Part of a small language model's weights.
Architecture: biases, tied embeddings.
Each number is 200 + 20 x the weight over its row's rms, rounded and kept within 0 to 999. Layers, rows and columns count from 0. The size before them is the row's rms in percent of the matrix's.

# v: layer 8 attention value, 64x64, rms 0.111, rows 3-31, columns 0-63
# o: layer 8 attention output (transposed), 64x64, rms 0.147, rows 3-31, columns 0-63
# q: layer 8 attention query, 64x64, rms 0.11, rows 32-55, columns 0-63
# k: layer 8 attention key, 64x64, rms 0.108, rows 32-54, columns 0-63
v3,075,179,200,183,218,193,204,193,192,197,189,208,157,192,183,202,246,186,204,182,211,203,237,219,217,216,228,212,204,193,243,178,172,195,218,200,208,207,158,183,211,191,177,162,180,209,198,220,150,210,235,213,197,205,180,208,198,180,162,217,218,204,209,209,186
o3,082,230,227,184,200,249,162,202,192,185,221,224,210,240,180,225,189,204,209,206,171,175,206,218,208,205,204,188,234,222,174,165,180,200,205,214,201,215,176,182,210,168,178,219,197,200,197,205,189,201,217,200,199,220,187,155,194,202,168,235,215,216,190,182,197
v4,081,220,201,247,211,193,205,204,197,172,219,189,197,170,205,187,214,194,192,213,197,155,214,176,186,174,161,181,212,191,233,227,189,223,206,223,200,214,216,241,199,181,201,193,192,193,197,181,177,219,221,164,155,188,215,227,203,221,216,205,224,186,199,171,208
o4,081,219,197,218,211,199,213,223,161,200,206,188,202,153,227,188,229,191,158,210,173,198,205,187,218,199,188,169,218,214,197,233,191,216,191,208,233,199,218,223,189,197,212,211,203,194,189,193,189,194,192,178,194,217,193,234,193,196,139,210,182,234,166,226,203
v5,077,148,198,166,196,222,222,193,212,222,173,221,186,207,181,196,187,239,208,193,215,205,208,233,171,187,212,188,191,227,197,168,194,198,219,206,198,206,173,203,219,217,194,181,217,210,187,213,209,200,146,240,208,243,183,189,202,189,191,199,215,217,184,191,230
o5,084,180,201,220,185,183,203,164,201,216,199,218,192,230,173,200,181,221,228,212,176,203,188,188,184,223,198,216,231,203,196,164,219,198,205,186,220,189,204,176,229,183,194,186,232,205,209,218,149,179,211,197,213,198,153,178,231,209,230,203,211,172,228,176,201
v6,084,222,199,243,177,201,223,176,210,194,206,192,179,232,203,180,221,200,216,217,183,219,194,193,185,212,180,241,205,200,232,195,219,196,190,207,184,179,178,225,187,177,210,162,222,200,199,220,175,212,182,244,183,181,205,189,221,228,212,181,200,220,228,193,245
o6,091,179,216,196,216,214,184,194,183,192,187,232,226,180,244,161,198,216,197,193,199,202,212,216,179,167,162,215,193,183,203,152,205,190,170,211,209,222,192,231,240,166,186,195,208,194,219,233,195,197,192,222,225,203,210,210,197,236,190,196,210,176,182,216,210
v7,084,173,178,216,186,265,230,198,235,166,179,236,187,240,172,168,200,223,220,205,199,203,212,225,197,217,222,193,212,189,198,184,175,203,195,195,161,176,188,192,176,208,189,217,199,217,188,201,191,204,202,223,201,170,196,192,191,181,213,192,187,193,209,176,181
o7,092,194,231,208,200,182,187,208,183,195,189,218,176,201,182,205,188,222,217,225,189,210,233,193,189,225,209,216,164,189,178,207,192,186,188,247,221,165,211,211,163,197,218,210,206,187,183,193,209,186,223,237,202,198,171,194,206,228,179,225,223,197,228,205,143
v8,080,172,206,229,182,213,176,232,200,233,184,196,188,201,187,212,175,200,203,201,207,213,211,208,215,241,204,203,166,220,197,192,187,175,168,214,184,170,240,177,193,238,206,245,218,205,196,197,249,201,176,200,204,207,195,205,229,200,179,215,170,191,202,187,222
o8,088,192,169,233,215,129,215,187,213,178,201,180,215,234,200,222,192,191,202,204,204,223,195,193,206,158,215,227,188,226,208,183,216,180,217,194,208,178,229,193,187,221,216,204,200,211,202,174,189,175,220,193,201,205,198,173,225,184,195,191,184,161,232,181,201
v9,084,218,215,233,216,177,178,210,213,189,214,190,173,190,197,215,188,224,197,232,201,204,218,200,217,222,194,231,145,219,208,222,205,204,196,257,204,169,203,166,186,180,210,220,199,188,219,164,174,202,193,175,190,198,222,158,209,179,202,194,186,217,208,203,197
o9,084,186,166,198,232,196,234,217,191,198,202,184,238,188,211,157,211,181,203,220,181,236,219,223,212,150,221,208,227,220,243,178,207,180,208,171,189,205,193,206,182,180,207,215,216,226,190,180,207,199,205,189,210,211,206,196,213,217,185,191,160,200,199,227,187
v10,093,249,210,199,208,203,184,182,166,193,196,196,188,188,200,179,219,167,187,225,185,229,190,202,202,213,199,230,225,180,198,189,228,192,202,217,210,183,205,207,170,165,178,192,198,196,191,197,220,196,190,236,189,211,225,205,207,213,239,225,187,215,221,135,216
o10,096,183,188,214,205,192,201,191,191,189,184,232,222,205,239,194,220,200,177,200,200,223,193,234,208,169,187,201,193,199,202,194,200,231,164,205,170,213,153,239,232,163,189,198,202,185,204,216,186,203,153,207,230,191,229,205,197,223,166,214,179,187,215,195,203
v11,091,194,192,175,182,221,234,168,230,250,194,219,208,192,178,176,182,221,209,191,194,218,219,227,219,187,210,220,201,189,190,186,187,217,219,207,193,188,187,211,206,218,194,187,205,198,209,229,224,168,202,212,261,194,201,197,155,159,206,196,192,220,191,215,207
o11,081,188,224,173,163,218,204,210,198,168,181,232,185,238,172,224,177,225,232,187,198,195,191,209,173,251,213,200,189,167,189,180,193,224,197,235,183,191,220,177,188,204,199,193,181,192,194,204,215,220,202,182,192,177,188,191,195,213,248,214,211,191,208,202,174
v12,079,231,225,202,184,237,218,216,181,188,215,212,189,195,189,177,216,184,191,179,155,211,195,184,156,240,226,215,227,213,180,221,190,185,197,174,194,185,189,208,204,191,186,234,170,186,172,210,197,185,184,192,200,177,191,174,229,193,239,205,187,190,220,174,190
o12,081,199,210,243,184,173,235,197,207,208,183,196,208,177,192,184,195,184,196,186,178,222,215,201,199,178,187,245,217,186,204,221,205,186,210,209,187,176,182,239,190,181,222,192,200,225,211,154,183,152,191,188,206,233,205,214,215,221,180,207,202,161,233,203,197
v13,080,211,214,216,210,201,182,190,209,198,197,240,203,167,181,235,225,142,212,204,221,169,216,174,193,194,201,228,210,209,204,192,172,215,182,180,159,168,219,184,199,207,223,222,184,219,188,185,205,194,173,242,213,175,189,202,179,185,219,194,197,189,201,214,223
o13,079,226,226,200,214,203,223,194,179,188,209,170,214,196,194,202,209,230,190,214,186,197,224,195,204,194,163,184,144,203,198,205,198,203,207,207,206,212,170,218,190,208,239,234,172,210,197,151,192,191,203,189,191,188,199,187,238,234,175,155,211,212,222,196,178
v14,070,246,186,239,186,185,180,229,199,248,238,193,204,189,229,203,208,205,214,188,216,191,175,169,207,200,199,242,200,188,205,185,177,197,221,223,215,195,227,178,194,214,193,159,187,182,195,205,220,229,176,209,213,201,193,216,173,207,174,195,189,236,198,198,211
o14,073,208,194,202,189,175,230,198,218,139,170,196,223,188,188,182,176,166,193,212,227,185,190,202,212,186,199,190,227,199,202,181,184,197,230,225,202,202,202,166,231,211,214,216,178,202,225,213,206,259,183,182,213,201,221,207,209,186,214,211,198,168,207,171,215
v15,086,206,230,162,202,210,235,170,190,199,195,192,195,225,205,209,188,193,224,197,200,205,177,219,211,221,219,149,216,195,179,221,186,203,211,217,167,168,225,219,185,205,221,212,234,200,191,200,210,225,234,208,237,179,216,179,199,172,208,199,193,185,186,182,157
o15,094,192,186,179,193,165,206,216,192,178,211,233,191,199,197,209,211,224,216,189,226,205,236,182,177,223,204,224,173,200,182,216,197,175,195,191,142,181,205,209,174,202,210,200,252,217,176,210,206,198,173,222,177,201,182,205,206,183,205,240,224,223,225,209,206
v16,073,206,183,219,194,163,199,184,225,215,180,207,194,183,264,221,228,186,183,194,211,207,182,190,202,208,166,204,229,192,203,156,213,185,223,174,187,247,186,221,183,195,207,167,176,183,187,228,203,208,173,193,226,204,191,199,204,216,204,203,227,185,203,181,195
o16,075,217,226,183,176,242,195,188,181,208,191,223,195,207,234,197,206,193,192,197,202,187,182,164,204,218,163,167,200,171,209,183,223,226,173,215,187,186,173,185,237,205,188,174,168,193,219,209,194,208,186,227,233,192,220,195,168,184,194,172,224,211,187,200,229
v17,084,180,195,228,222,187,200,188,183,195,204,172,178,199,234,207,195,191,203,247,195,217,205,175,225,212,199,182,229,173,168,195,219,205,188,206,218,187,177,233,180,211,195,188,205,196,215,201,174,220,226,179,160,219,214,184,229,203,198,195,208,184,257,202,166
o17,092,224,186,189,235,201,179,222,193,228,245,201,177,178,239,187,224,158,193,187,209,171,187,208,200,195,190,192,187,177,207,206,190,208,169,214,181,197,192,208,200,205,194,215,217,182,194,228,232,224,165,209,223,200,240,201,171,212,185,233,188,205,188,230,197
v18,083,215,228,195,218,174,202,197,242,212,229,207,201,166,203,175,193,193,207,218,204,198,208,163,166,227,184,221,211,194,206,192,229,191,215,201,185,203,213,197,204,231,210,204,206,196,212,200,156,199,183,173,172,195,198,234,201,221,151,204,216,182,164,231,172
o18,089,222,237,228,173,210,206,185,204,176,244,176,209,187,207,182,180,180,192,176,227,163,200,167,182,223,209,202,207,183,202,228,195,173,192,207,213,228,193,179,190,227,194,175,179,231,207,202,206,229,177,185,184,205,238,173,206,190,188,179,181,189,175,213,206
v19,078,161,198,216,194,203,176,189,201,209,202,203,202,214,197,160,210,244,202,203,212,193,181,211,245,180,180,189,239,166,215,201,186,199,227,204,210,201,191,226,200,256,230,212,226,196,196,189,216,197,197,191,179,207,191,216,189,215,206,216,225,201,189,196,256
o19,077,220,182,221,196,183,202,210,192,184,162,204,186,206,183,222,159,206,235,181,201,188,199,171,190,222,204,167,189,201,204,213,233,214,176,242,204,196,228,187,209,258,190,184,202,170,194,212,187,214,192,186,230,198,166,188,188,200,214,216,206,189,166,173,194
v20,074,174,195,191,156,184,203,177,215,207,184,180,196,191,176,185,198,189,228,172,222,202,208,228,225,187,232,185,204,213,173,182,203,208,214,198,196,173,194,184,194,237,174,184,206,206,227,219,216,194,216,243,218,219,149,211,180,183,221,165,195,202,225,217,204
o20,077,199,210,168,194,206,186,190,211,187,199,222,169,204,194,249,171,223,219,220,228,187,170,186,194,208,193,201,167,180,166,171,185,212,209,224,183,184,190,182,181,212,214,191,215,170,192,219,213,235,210,181,180,193,209,184,204,218,239,231,208,168,172,183,183
v21,087,206,188,245,187,211,192,191,195,175,192,207,207,228,226,186,211,181,191,194,163,169,207,213,203,162,196,166,202,210,224,208,241,184,213,176,222,239,216,191,204,208,163,185,157,187,181,202,186,218,199,215,207,219,216,195,187,192,220,197,199,217,182,185,243
o21,096,191,198,193,184,208,193,201,199,230,168,206,165,184,200,184,197,227,159,217,208,256,195,206,229,198,188,184,243,174,191,203,175,218,164,179,230,192,182,195,212,174,229,190,196,178,220,182,169,209,218,207,211,219,178,228,204,184,191,205,206,194,178,187,218
v22,079,208,186,174,201,198,222,185,207,205,172,204,189,216,216,249,196,181,230,211,207,234,214,202,192,232,186,194,187,198,183,202,200,200,222,172,222,182,206,223,213,194,204,245,221,191,181,221,208,174,215,251,203,201,189,203,209,226,219,200,218,242,186,217,158
o22,084,193,212,233,208,211,199,190,212,213,239,246,174,203,219,210,231,213,220,196,166,168,215,246,175,206,210,225,172,194,199,194,224,220,201,173,171,199,210,171,204,200,205,198,215,192,198,214,193,190,185,219,174,198,181,217,209,220,162,174,236,216,214,202,206
v23,080,221,197,183,211,191,227,179,183,177,186,190,162,181,221,197,250,207,215,196,203,184,202,196,211,161,194,200,196,212,197,205,200,209,202,176,201,234,177,189,205,148,231,189,214,220,183,212,194,222,210,194,214,156,211,200,210,171,193,207,234,205,152,181,212
o23,087,197,193,159,200,208,189,203,169,221,184,205,217,203,212,204,211,236,201,198,174,177,217,219,213,218,169,195,200,224,218,202,207,198,199,182,190,226,179,223,228,177,192,166,196,218,177,196,180,185,218,238,173,200,180,207,184,189,152,182,223,255,192,205,207
v24,087,218,171,247,209,175,199,207,209,234,216,195,197,168,206,200,190,174,189,236,200,227,205,227,208,195,173,164,208,210,198,235,219,193,194,190,197,183,213,220,178,215,188,149,188,207,214,222,192,191,190,184,168,215,193,230,179,200,220,186,212,181,211,180,163
o24,080,187,178,172,161,209,194,206,192,205,239,214,180,199,244,202,218,171,168,198,190,196,169,196,190,205,215,192,222,160,180,212,186,197,192,219,205,197,223,192,194,227,214,205,205,189,217,229,210,234,181,183,205,191,261,196,227,200,194,205,187,212,175,203,229
v25,085,186,218,213,184,244,185,209,172,170,200,169,179,172,191,207,220,211,201,196,196,198,218,184,214,197,241,192,251,229,178,219,198,197,167,225,172,202,179,195,204,181,191,200,202,229,183,189,225,171,216,203,206,213,203,192,170,175,213,219,208,181,185,161,209
o25,085,206,168,182,181,181,233,199,217,207,212,182,216,227,188,194,199,221,192,191,180,225,209,212,238,201,176,220,179,219,202,226,226,198,222,187,186,202,190,245,230,175,183,205,202,195,178,196,177,154,210,186,199,212,181,185,216,200,169,242,196,235,230,202,196
v26,081,187,200,193,243,215,183,184,207,212,182,228,167,171,201,201,225,213,197,150,198,218,195,224,228,205,229,223,214,185,217,182,209,223,217,187,189,177,149,194,205,187,203,177,211,189,203,219,208,166,185,216,222,185,219,213,191,203,200,187,227,203,186,184,154
o26,093,191,224,181,169,245,206,209,162,190,194,223,225,206,183,217,194,192,215,184,198,201,187,217,183,212,210,187,193,196,221,190,210,209,228,237,169,206,165,167,210,180,167,164,180,200,205,226,191,181,190,205,220,198,187,166,192,218,192,210,243,219,217,181,178
v27,075,193,196,191,238,211,218,205,198,185,175,218,216,205,239,170,223,161,179,196,224,200,151,196,217,172,206,222,248,216,175,184,218,204,202,194,192,221,183,227,205,194,210,165,186,219,205,196,202,215,162,211,175,219,193,214,183,212,196,183,193,213,205,168,206
o27,085,190,225,193,200,188,185,164,202,237,170,189,227,207,199,169,225,198,189,194,218,216,187,188,211,211,164,170,213,218,201,222,215,197,182,197,203,190,160,191,265,210,163,182,201,190,207,194,174,202,165,229,233,189,206,203,211,216,207,206,214,193,204,189,225
v28,079,173,195,189,163,217,204,175,180,205,182,202,196,219,132,194,180,215,186,176,213,164,226,238,209,175,259,217,180,208,205,196,185,211,211,211,193,175,189,197,185,197,191,196,197,174,207,180,190,211,195,233,212,188,207,197,209,201,212,203,235,188,216,210,215
o28,089,189,201,192,225,181,196,223,188,195,175,208,192,180,172,237,191,227,210,229,201,223,191,182,200,185,211,195,212,190,201,173,178,218,208,190,205,199,182,217,191,196,191,227,192,224,175,227,194,169,232,175,204,199,167,206,211,229,244,225,191,164,189,177,151
v29,095,204,197,217,198,232,196,204,226,222,207,250,175,170,211,187,187,207,171,193,189,215,203,190,153,213,198,223,187,197,205,223,185,188,243,201,175,213,175,200,240,219,201,204,173,196,205,200,175,158,198,242,191,178,185,210,214,187,181,208,164,204,200,203,206
o29,101,206,237,247,179,208,220,172,216,196,195,178,224,232,170,185,170,179,180,199,169,215,219,211,187,221,214,194,219,209,183,161,206,195,196,222,210,216,212,182,180,209,209,180,173,193,186,188,190,182,196,181,213,245,196,189,234,221,187,206,228,171,211,199,202
v30,078,221,218,157,226,209,203,172,187,183,187,211,202,194,161,214,201,212,196,241,203,185,208,172,226,210,180,217,184,218,198,176,204,194,177,181,220,186,210,181,196,184,194,216,247,203,205,213,196,207,199,198,173,169,192,209,205,222,232,199,221,254,179,229,180
o30,077,175,172,188,213,218,175,185,198,212,212,225,232,188,226,180,218,227,210,193,199,172,205,232,190,180,194,218,169,204,222,219,206,197,209,137,204,220,193,207,199,196,193,205,215,219,208,195,199,189,210,224,171,198,173,192,204,241,161,165,164,214,200,202,198
v31,078,211,217,189,219,210,196,185,211,185,198,221,200,211,209,162,217,173,200,190,198,171,177,187,182,176,235,201,238,167,188,213,207,195,221,162,145,208,211,191,204,230,176,231,226,209,218,176,232,188,186,193,224,204,213,202,183,212,230,187,169,215,205,209,194
o31,076,202,219,192,172,209,185,206,204,194,161,161,196,177,175,233,183,208,214,184,248,225,190,168,212,219,179,193,164,177,184,230,195,205,214,221,170,214,191,199,179,215,229,181,211,187,197,206,228,220,169,213,193,179,229,206,211,211,224,211,217,174,200,205,194
q32,083,245,203,185,204,227,229,183,230,191,198,205,190,214,199,222,185,187,219,176,244,178,222,211,188,250,165,187,207,194,202,190,172,173,158,194,218,167,198,205,197,197,211,205,169,210,190,172,173,223,209,194,202,185,221,213,187,189,223,199,216,181,207,197,183
k32,178,217,223,183,208,194,234,179,211,191,244,204,205,208,195,210,191,214,233,178,239,201,204,177,194,220,186,179,188,182,188,172,184,158,188,206,209,166,200,208,234,185,214,196,165,239,201,185,174,209,202,201,209,191,243,225,192,191,225,169,210,178,208,207,194
q33,074,241,220,216,218,231,213,201,197,202,184,187,183,187,203,215,183,202,185,177,199,191,220,197,229,241,163,196,191,214,202,190,221,188,162,201,223,172,180,161,212,196,205,213,182,219,198,175,186,199,211,214,230,199,230,182,201,211,235,164,171,189,209,172,170
k33,093,224,238,200,217,193,229,155,222,211,222,210,220,193,189,213,180,202,242,170,233,199,204,156,174,215,201,188,187,180,169,181,186,181,196,188,211,196,196,209,234,187,208,201,197,225,201,186,176,201,206,233,171,201,241,219,181,217,217,189,191,196,219,215,202
q34,102,159,201,222,200,172,185,199,190,226,190,186,203,168,197,188,215,211,176,223,169,208,202,232,189,184,198,210,182,232,232,214,195,211,218,204,188,230,198,210,163,192,193,180,217,173,229,178,227,175,186,186,173,209,176,218,206,198,165,205,196,231,160,203,181
k34,090,170,178,194,191,223,170,226,187,203,163,199,165,163,208,212,220,183,165,231,167,204,202,190,214,196,209,217,216,202,233,225,216,223,209,193,216,192,205,214,157,208,196,187,223,180,174,227,232,189,206,181,189,191,170,186,210,191,174,223,207,223,186,181,197
q35,078,176,187,224,186,197,156,196,180,196,197,188,216,184,188,179,212,180,172,236,192,218,175,232,174,158,209,207,206,223,211,204,199,207,251,200,173,229,228,198,200,192,199,177,240,201,204,211,200,200,182,192,191,188,155,157,217,205,194,203,211,212,188,199,200
k35,075,191,171,175,169,181,170,245,166,202,208,187,191,218,201,196,207,210,194,197,152,197,182,218,210,186,215,190,213,215,218,209,228,230,221,209,190,214,196,179,210,207,188,221,209,181,174,212,220,189,197,181,213,194,159,173,228,163,192,222,210,233,183,194,174
q36,080,194,228,185,180,182,161,202,195,216,210,174,213,180,222,201,238,198,193,215,179,214,196,201,169,168,204,234,157,211,254,212,204,216,218,207,161,203,213,214,174,184,196,189,232,219,198,184,231,185,189,191,193,222,179,210,211,179,205,204,219,219,184,184,211
k36,091,194,184,210,191,207,172,252,185,211,188,206,186,203,201,203,212,180,184,236,171,221,202,206,187,210,221,187,219,223,186,219,215,213,203,191,203,219,205,192,173,212,196,180,262,189,195,212,226,202,212,158,230,206,173,181,205,213,220,234,199,228,164,217,214
q37,079,229,228,180,209,217,228,217,238,184,206,219,192,210,179,173,192,170,204,196,194,193,212,177,209,220,218,216,205,206,204,186,184,176,177,221,203,158,226,169,228,167,216,237,176,217,180,201,204,218,210,199,207,182,248,176,206,205,236,200,217,189,212,205,197
k37,070,233,178,210,209,193,211,157,224,195,223,250,199,195,175,212,192,214,238,201,238,188,178,197,166,223,216,187,193,195,174,167,191,195,204,196,193,188,180,208,202,210,183,213,174,229,212,191,164,220,213,229,183,203,201,201,214,220,218,165,183,174,198,219,199
q38,092,226,211,233,216,216,232,180,194,184,191,228,172,175,217,205,182,211,214,182,188,202,204,179,225,178,158,185,199,187,174,176,183,205,190,187,215,215,205,201,211,199,186,205,209,247,191,166,171,217,202,226,232,195,193,195,163,199,214,198,204,210,247,173,190
k38,080,223,239,193,208,180,191,227,195,192,200,170,187,198,207,175,201,167,175,210,216,213,193,215,206,226,184,202,207,200,204,160,205,151,196,179,217,209,208,211,252,210,204,208,184,208,197,221,201,142,197,244,200,197,191,195,201,208,190,241,189,187,188,179,201
q39,101,177,212,222,169,191,186,185,196,218,171,213,181,205,191,173,197,162,170,235,170,190,185,210,228,175,211,223,205,205,221,219,209,217,238,205,202,243,215,215,155,213,200,196,218,179,214,206,216,180,194,203,176,216,169,177,221,207,175,227,201,208,186,200,192
k39,054,207,176,187,186,177,173,197,209,184,195,193,197,231,216,199,201,194,211,177,177,201,194,232,194,212,209,188,216,197,196,162,200,236,210,242,245,171,205,178,230,197,172,221,170,220,233,215,196,196,236,205,211,199,175,243,180,199,184,209,172,201,179,185,200
q40,080,207,192,221,172,184,187,183,185,173,190,200,206,146,217,167,220,183,176,235,192,234,193,211,223,222,202,214,197,202,224,216,195,215,203,208,213,174,191,213,213,213,181,146,197,208,210,222,190,162,190,181,195,190,203,216,186,173,223,167,229,226,196,196,210
k40,095,179,215,212,209,180,219,185,210,217,254,241,175,207,200,233,177,197,229,163,189,184,191,191,213,183,224,172,198,197,195,154,199,213,207,208,166,174,198,218,207,202,211,224,187,219,233,172,187,198,225,202,223,221,214,196,202,209,166,203,185,184,196,217,195
q41,057,174,175,176,200,172,198,198,192,207,152,199,197,193,202,191,203,185,181,188,198,198,188,211,225,150,210,204,183,212,229,179,200,206,231,177,209,238,188,171,209,207,216,194,210,200,198,235,224,202,182,211,210,234,229,212,209,235,181,184,161,234,176,190,196
k41,215,206,205,193,230,206,238,171,203,204,244,235,214,200,196,221,189,189,221,179,247,209,196,187,178,210,200,175,193,172,181,176,186,176,192,187,212,165,207,199,226,194,216,204,164,215,208,168,179,195,201,203,192,189,241,220,192,204,214,160,191,175,215,209,192
q42,114,198,214,221,240,168,203,190,214,197,225,187,222,182,206,231,180,209,244,177,213,194,207,188,158,210,192,198,177,210,184,200,182,182,178,199,220,195,212,236,201,193,199,225,183,218,198,168,191,223,230,220,159,195,222,186,186,194,210,194,202,156,208,227,175
k42,062,177,213,218,189,177,214,187,208,195,195,236,212,200,205,214,210,210,216,201,219,177,181,180,178,200,194,195,167,218,212,185,171,152,191,205,243,204,176,185,207,170,200,185,196,202,184,159,188,221,220,181,209,207,227,229,178,199,199,156,200,244,200,210,172
q43,089,207,216,243,169,214,222,185,206,226,195,182,219,229,186,247,208,214,224,198,178,194,198,182,215,202,193,221,220,223,208,184,212,194,203,198,156,163,178,213,188,197,200,170,211,199,212,217,182,238,187,178,210,193,218,205,201,220,174,194,210,148,187,191,180
k43,097,213,217,195,177,256,152,248,192,184,183,164,202,173,192,190,200,225,206,202,227,175,177,221,184,210,206,200,185,216,219,203,221,211,184,199,198,208,230,186,220,199,177,183,205,170,212,201,185,218,203,180,220,184,177,175,189,176,191,202,236,206,224,185,204
q44,086,216,202,216,208,213,198,194,206,181,180,238,168,175,183,185,204,192,188,232,207,232,199,168,199,245,195,197,187,220,189,214,217,209,227,199,172,170,226,183,212,229,203,241,220,191,195,164,202,141,187,202,212,187,178,195,199,228,206,204,206,185,205,213,212
k44,094,209,212,218,195,190,214,176,225,189,214,201,191,199,208,195,205,227,244,188,178,212,218,185,191,189,182,165,213,201,229,166,171,202,204,198,205,184,190,243,211,163,197,201,204,226,179,212,178,182,218,218,208,205,245,226,176,157,198,213,160,181,190,208,209
q45,089,198,185,205,259,186,208,236,159,179,178,206,237,211,204,218,234,201,179,193,201,187,192,199,231,223,184,187,231,238,190,174,192,183,185,164,200,221,214,223,193,197,184,197,223,201,198,170,180,200,208,226,212,173,188,197,213,200,218,217,192,211,208,191,174
k45,092,195,243,183,200,172,176,175,220,199,219,223,200,216,205,175,193,164,183,201,207,191,204,214,212,181,160,189,217,199,189,206,185,199,185,195,244,205,200,224,229,185,190,204,190,218,180,216,174,175,183,213,151,232,205,209,237,203,163,200,220,218,204,212,182
q46,085,171,157,179,239,187,187,205,160,213,199,192,207,217,204,216,175,197,204,191,214,158,175,172,194,196,166,212,209,204,193,202,200,223,190,231,224,227,225,219,220,188,210,182,190,186,182,177,190,175,234,214,183,226,176,181,215,215,162,208,219,203,199,185,192
k46,089,215,201,184,236,169,197,189,203,189,211,222,211,194,187,213,200,176,221,189,197,194,234,224,215,192,185,202,174,182,167,195,152,169,184,205,243,189,189,233,206,184,216,205,188,203,184,193,212,192,188,223,179,216,207,227,176,157,215,197,221,247,203,194,182
q47,088,200,174,216,188,215,246,226,209,190,179,244,202,198,192,186,208,211,213,172,177,214,214,196,218,216,168,174,198,186,213,162,212,197,163,198,200,200,216,215,189,169,201,191,248,209,216,211,184,175,180,180,215,202,186,239,235,190,207,192,211,194,195,171,181
k47,086,213,228,212,194,230,169,217,220,241,214,175,163,213,182,229,169,209,195,202,172,221,206,202,241,216,170,192,225,200,186,216,226,194,192,181,221,194,195,198,203,199,168,197,168,185,212,210,192,195,175,200,208,218,172,212,182,195,148,222,223,195,199,210,192
q48,204,168,196,228,170,178,168,216,175,214,175,185,215,180,202,191,242,195,174,221,165,205,193,210,214,162,212,226,192,222,225,225,201,220,241,214,203,232,191,204,185,198,202,196,219,188,210,212,250,186,172,197,188,205,185,194,212,218,185,209,188,226,181,199,205
k48,057,186,181,204,173,187,192,182,196,216,193,178,207,217,202,197,246,173,192,186,191,183,230,221,233,213,192,235,214,203,188,202,214,202,179,198,190,181,214,213,163,219,218,229,225,158,205,245,195,178,193,211,179,189,155,176,205,205,193,236,199,209,205,183,222
q49,111,156,213,227,192,169,185,197,185,213,201,193,212,172,199,186,233,210,183,227,158,203,199,217,224,163,205,220,197,229,237,229,199,210,225,225,188,229,188,213,169,193,185,172,212,182,209,183,228,175,189,188,192,193,170,213,208,199,193,206,193,228,176,192,187
k49,074,201,195,215,214,209,183,253,175,204,185,189,204,172,216,195,228,194,156,189,152,218,187,214,193,183,165,220,220,228,219,208,238,208,223,196,212,207,172,153,191,239,192,204,215,193,194,233,228,198,199,195,192,192,187,192,218,209,185,203,208,219,201,201,210
q50,059,224,198,200,214,176,173,181,161,212,217,196,181,225,230,188,217,207,188,203,226,236,189,207,188,168,214,217,167,183,222,213,194,220,213,179,210,248,222,198,205,217,207,161,214,210,226,187,194,179,217,230,190,221,177,190,222,210,197,230,182,172,220,211,198
k50,078,193,196,198,175,174,169,219,199,185,193,191,171,196,239,202,187,177,185,209,208,194,193,226,224,180,196,183,214,208,210,227,212,232,216,202,215,255,188,161,196,192,194,212,219,197,169,203,207,168,195,172,220,194,147,194,182,183,163,217,197,222,201,189,207
q51,067,215,186,175,218,177,208,195,200,178,191,195,198,245,192,235,182,223,193,185,223,185,192,181,167,223,177,181,210,186,176,195,214,201,204,207,223,199,181,229,230,219,212,247,187,213,169,215,223,177,186,189,209,174,249,181,173,203,195,179,191,194,224,210,199
k51,078,195,194,190,227,159,207,187,235,192,237,188,178,194,218,195,189,218,212,206,214,181,185,171,184,190,200,169,177,185,215,199,209,152,216,215,196,168,233,220,223,189,237,226,185,216,204,216,202,195,197,205,176,179,246,215,191,217,221,179,215,195,198,200,229
q52,072,215,198,222,191,203,171,149,191,191,180,212,177,191,210,176,212,167,176,211,187,201,207,222,214,210,173,221,217,174,213,223,212,220,248,207,221,228,226,195,186,223,230,191,194,211,230,169,214,196,182,224,202,218,182,204,223,186,197,203,169,220,190,174,218
k52,064,193,173,215,188,210,189,220,198,200,165,207,193,246,174,215,198,182,199,180,198,217,165,223,226,235,210,157,225,230,197,178,231,206,190,192,180,211,182,151,211,204,211,198,227,210,197,181,234,186,210,199,209,182,207,196,207,212,166,187,195,222,170,196,214
q53,081,227,178,193,216,206,210,180,208,170,203,226,172,250,201,211,194,166,215,155,194,185,195,218,169,210,199,206,200,198,170,199,209,182,192,250,222,218,245,182,213,204,185,205,200,226,222,193,201,179,217,204,212,184,186,177,231,215,206,226,203,221,220,203,196
k53,097,203,217,213,164,197,169,195,191,238,142,187,192,208,183,175,213,192,216,181,177,212,177,199,217,189,171,209,203,198,174,232,183,194,219,198,215,189,202,224,184,211,189,231,223,191,172,213,246,210,191,208,205,214,195,222,207,194,189,227,212,230,159,183,197
q54,089,175,213,200,209,179,184,235,176,227,221,199,241,178,217,197,207,176,197,257,199,191,181,201,179,170,184,187,175,178,220,173,225,215,229,180,167,231,201,193,194,195,218,180,222,197,191,186,228,183,209,202,193,226,210,241,206,198,213,188,204,187,187,212,196
k54,100,188,193,240,198,234,191,228,204,188,200,258,177,216,230,210,201,181,181,239,158,201,207,207,188,180,202,217,198,210,218,222,224,207,199,188,199,206,211,180,197,207,193,202,234,202,195,187,213,166,188,164,221,207,150,207,171,179,207,189,208,209,183,195,191
q55,067,195,244,211,179,223,212,195,173,191,231,233,235,212,219,197,182,197,175,214,203,196,178,185,217,185,192,202,204,210,206,192,209,216,211,255,234,231,191,152,195,197,171,190,196,188,200,209,209,165,190,198,188,227,195,153,214,208,200,214,210,205,216,224,207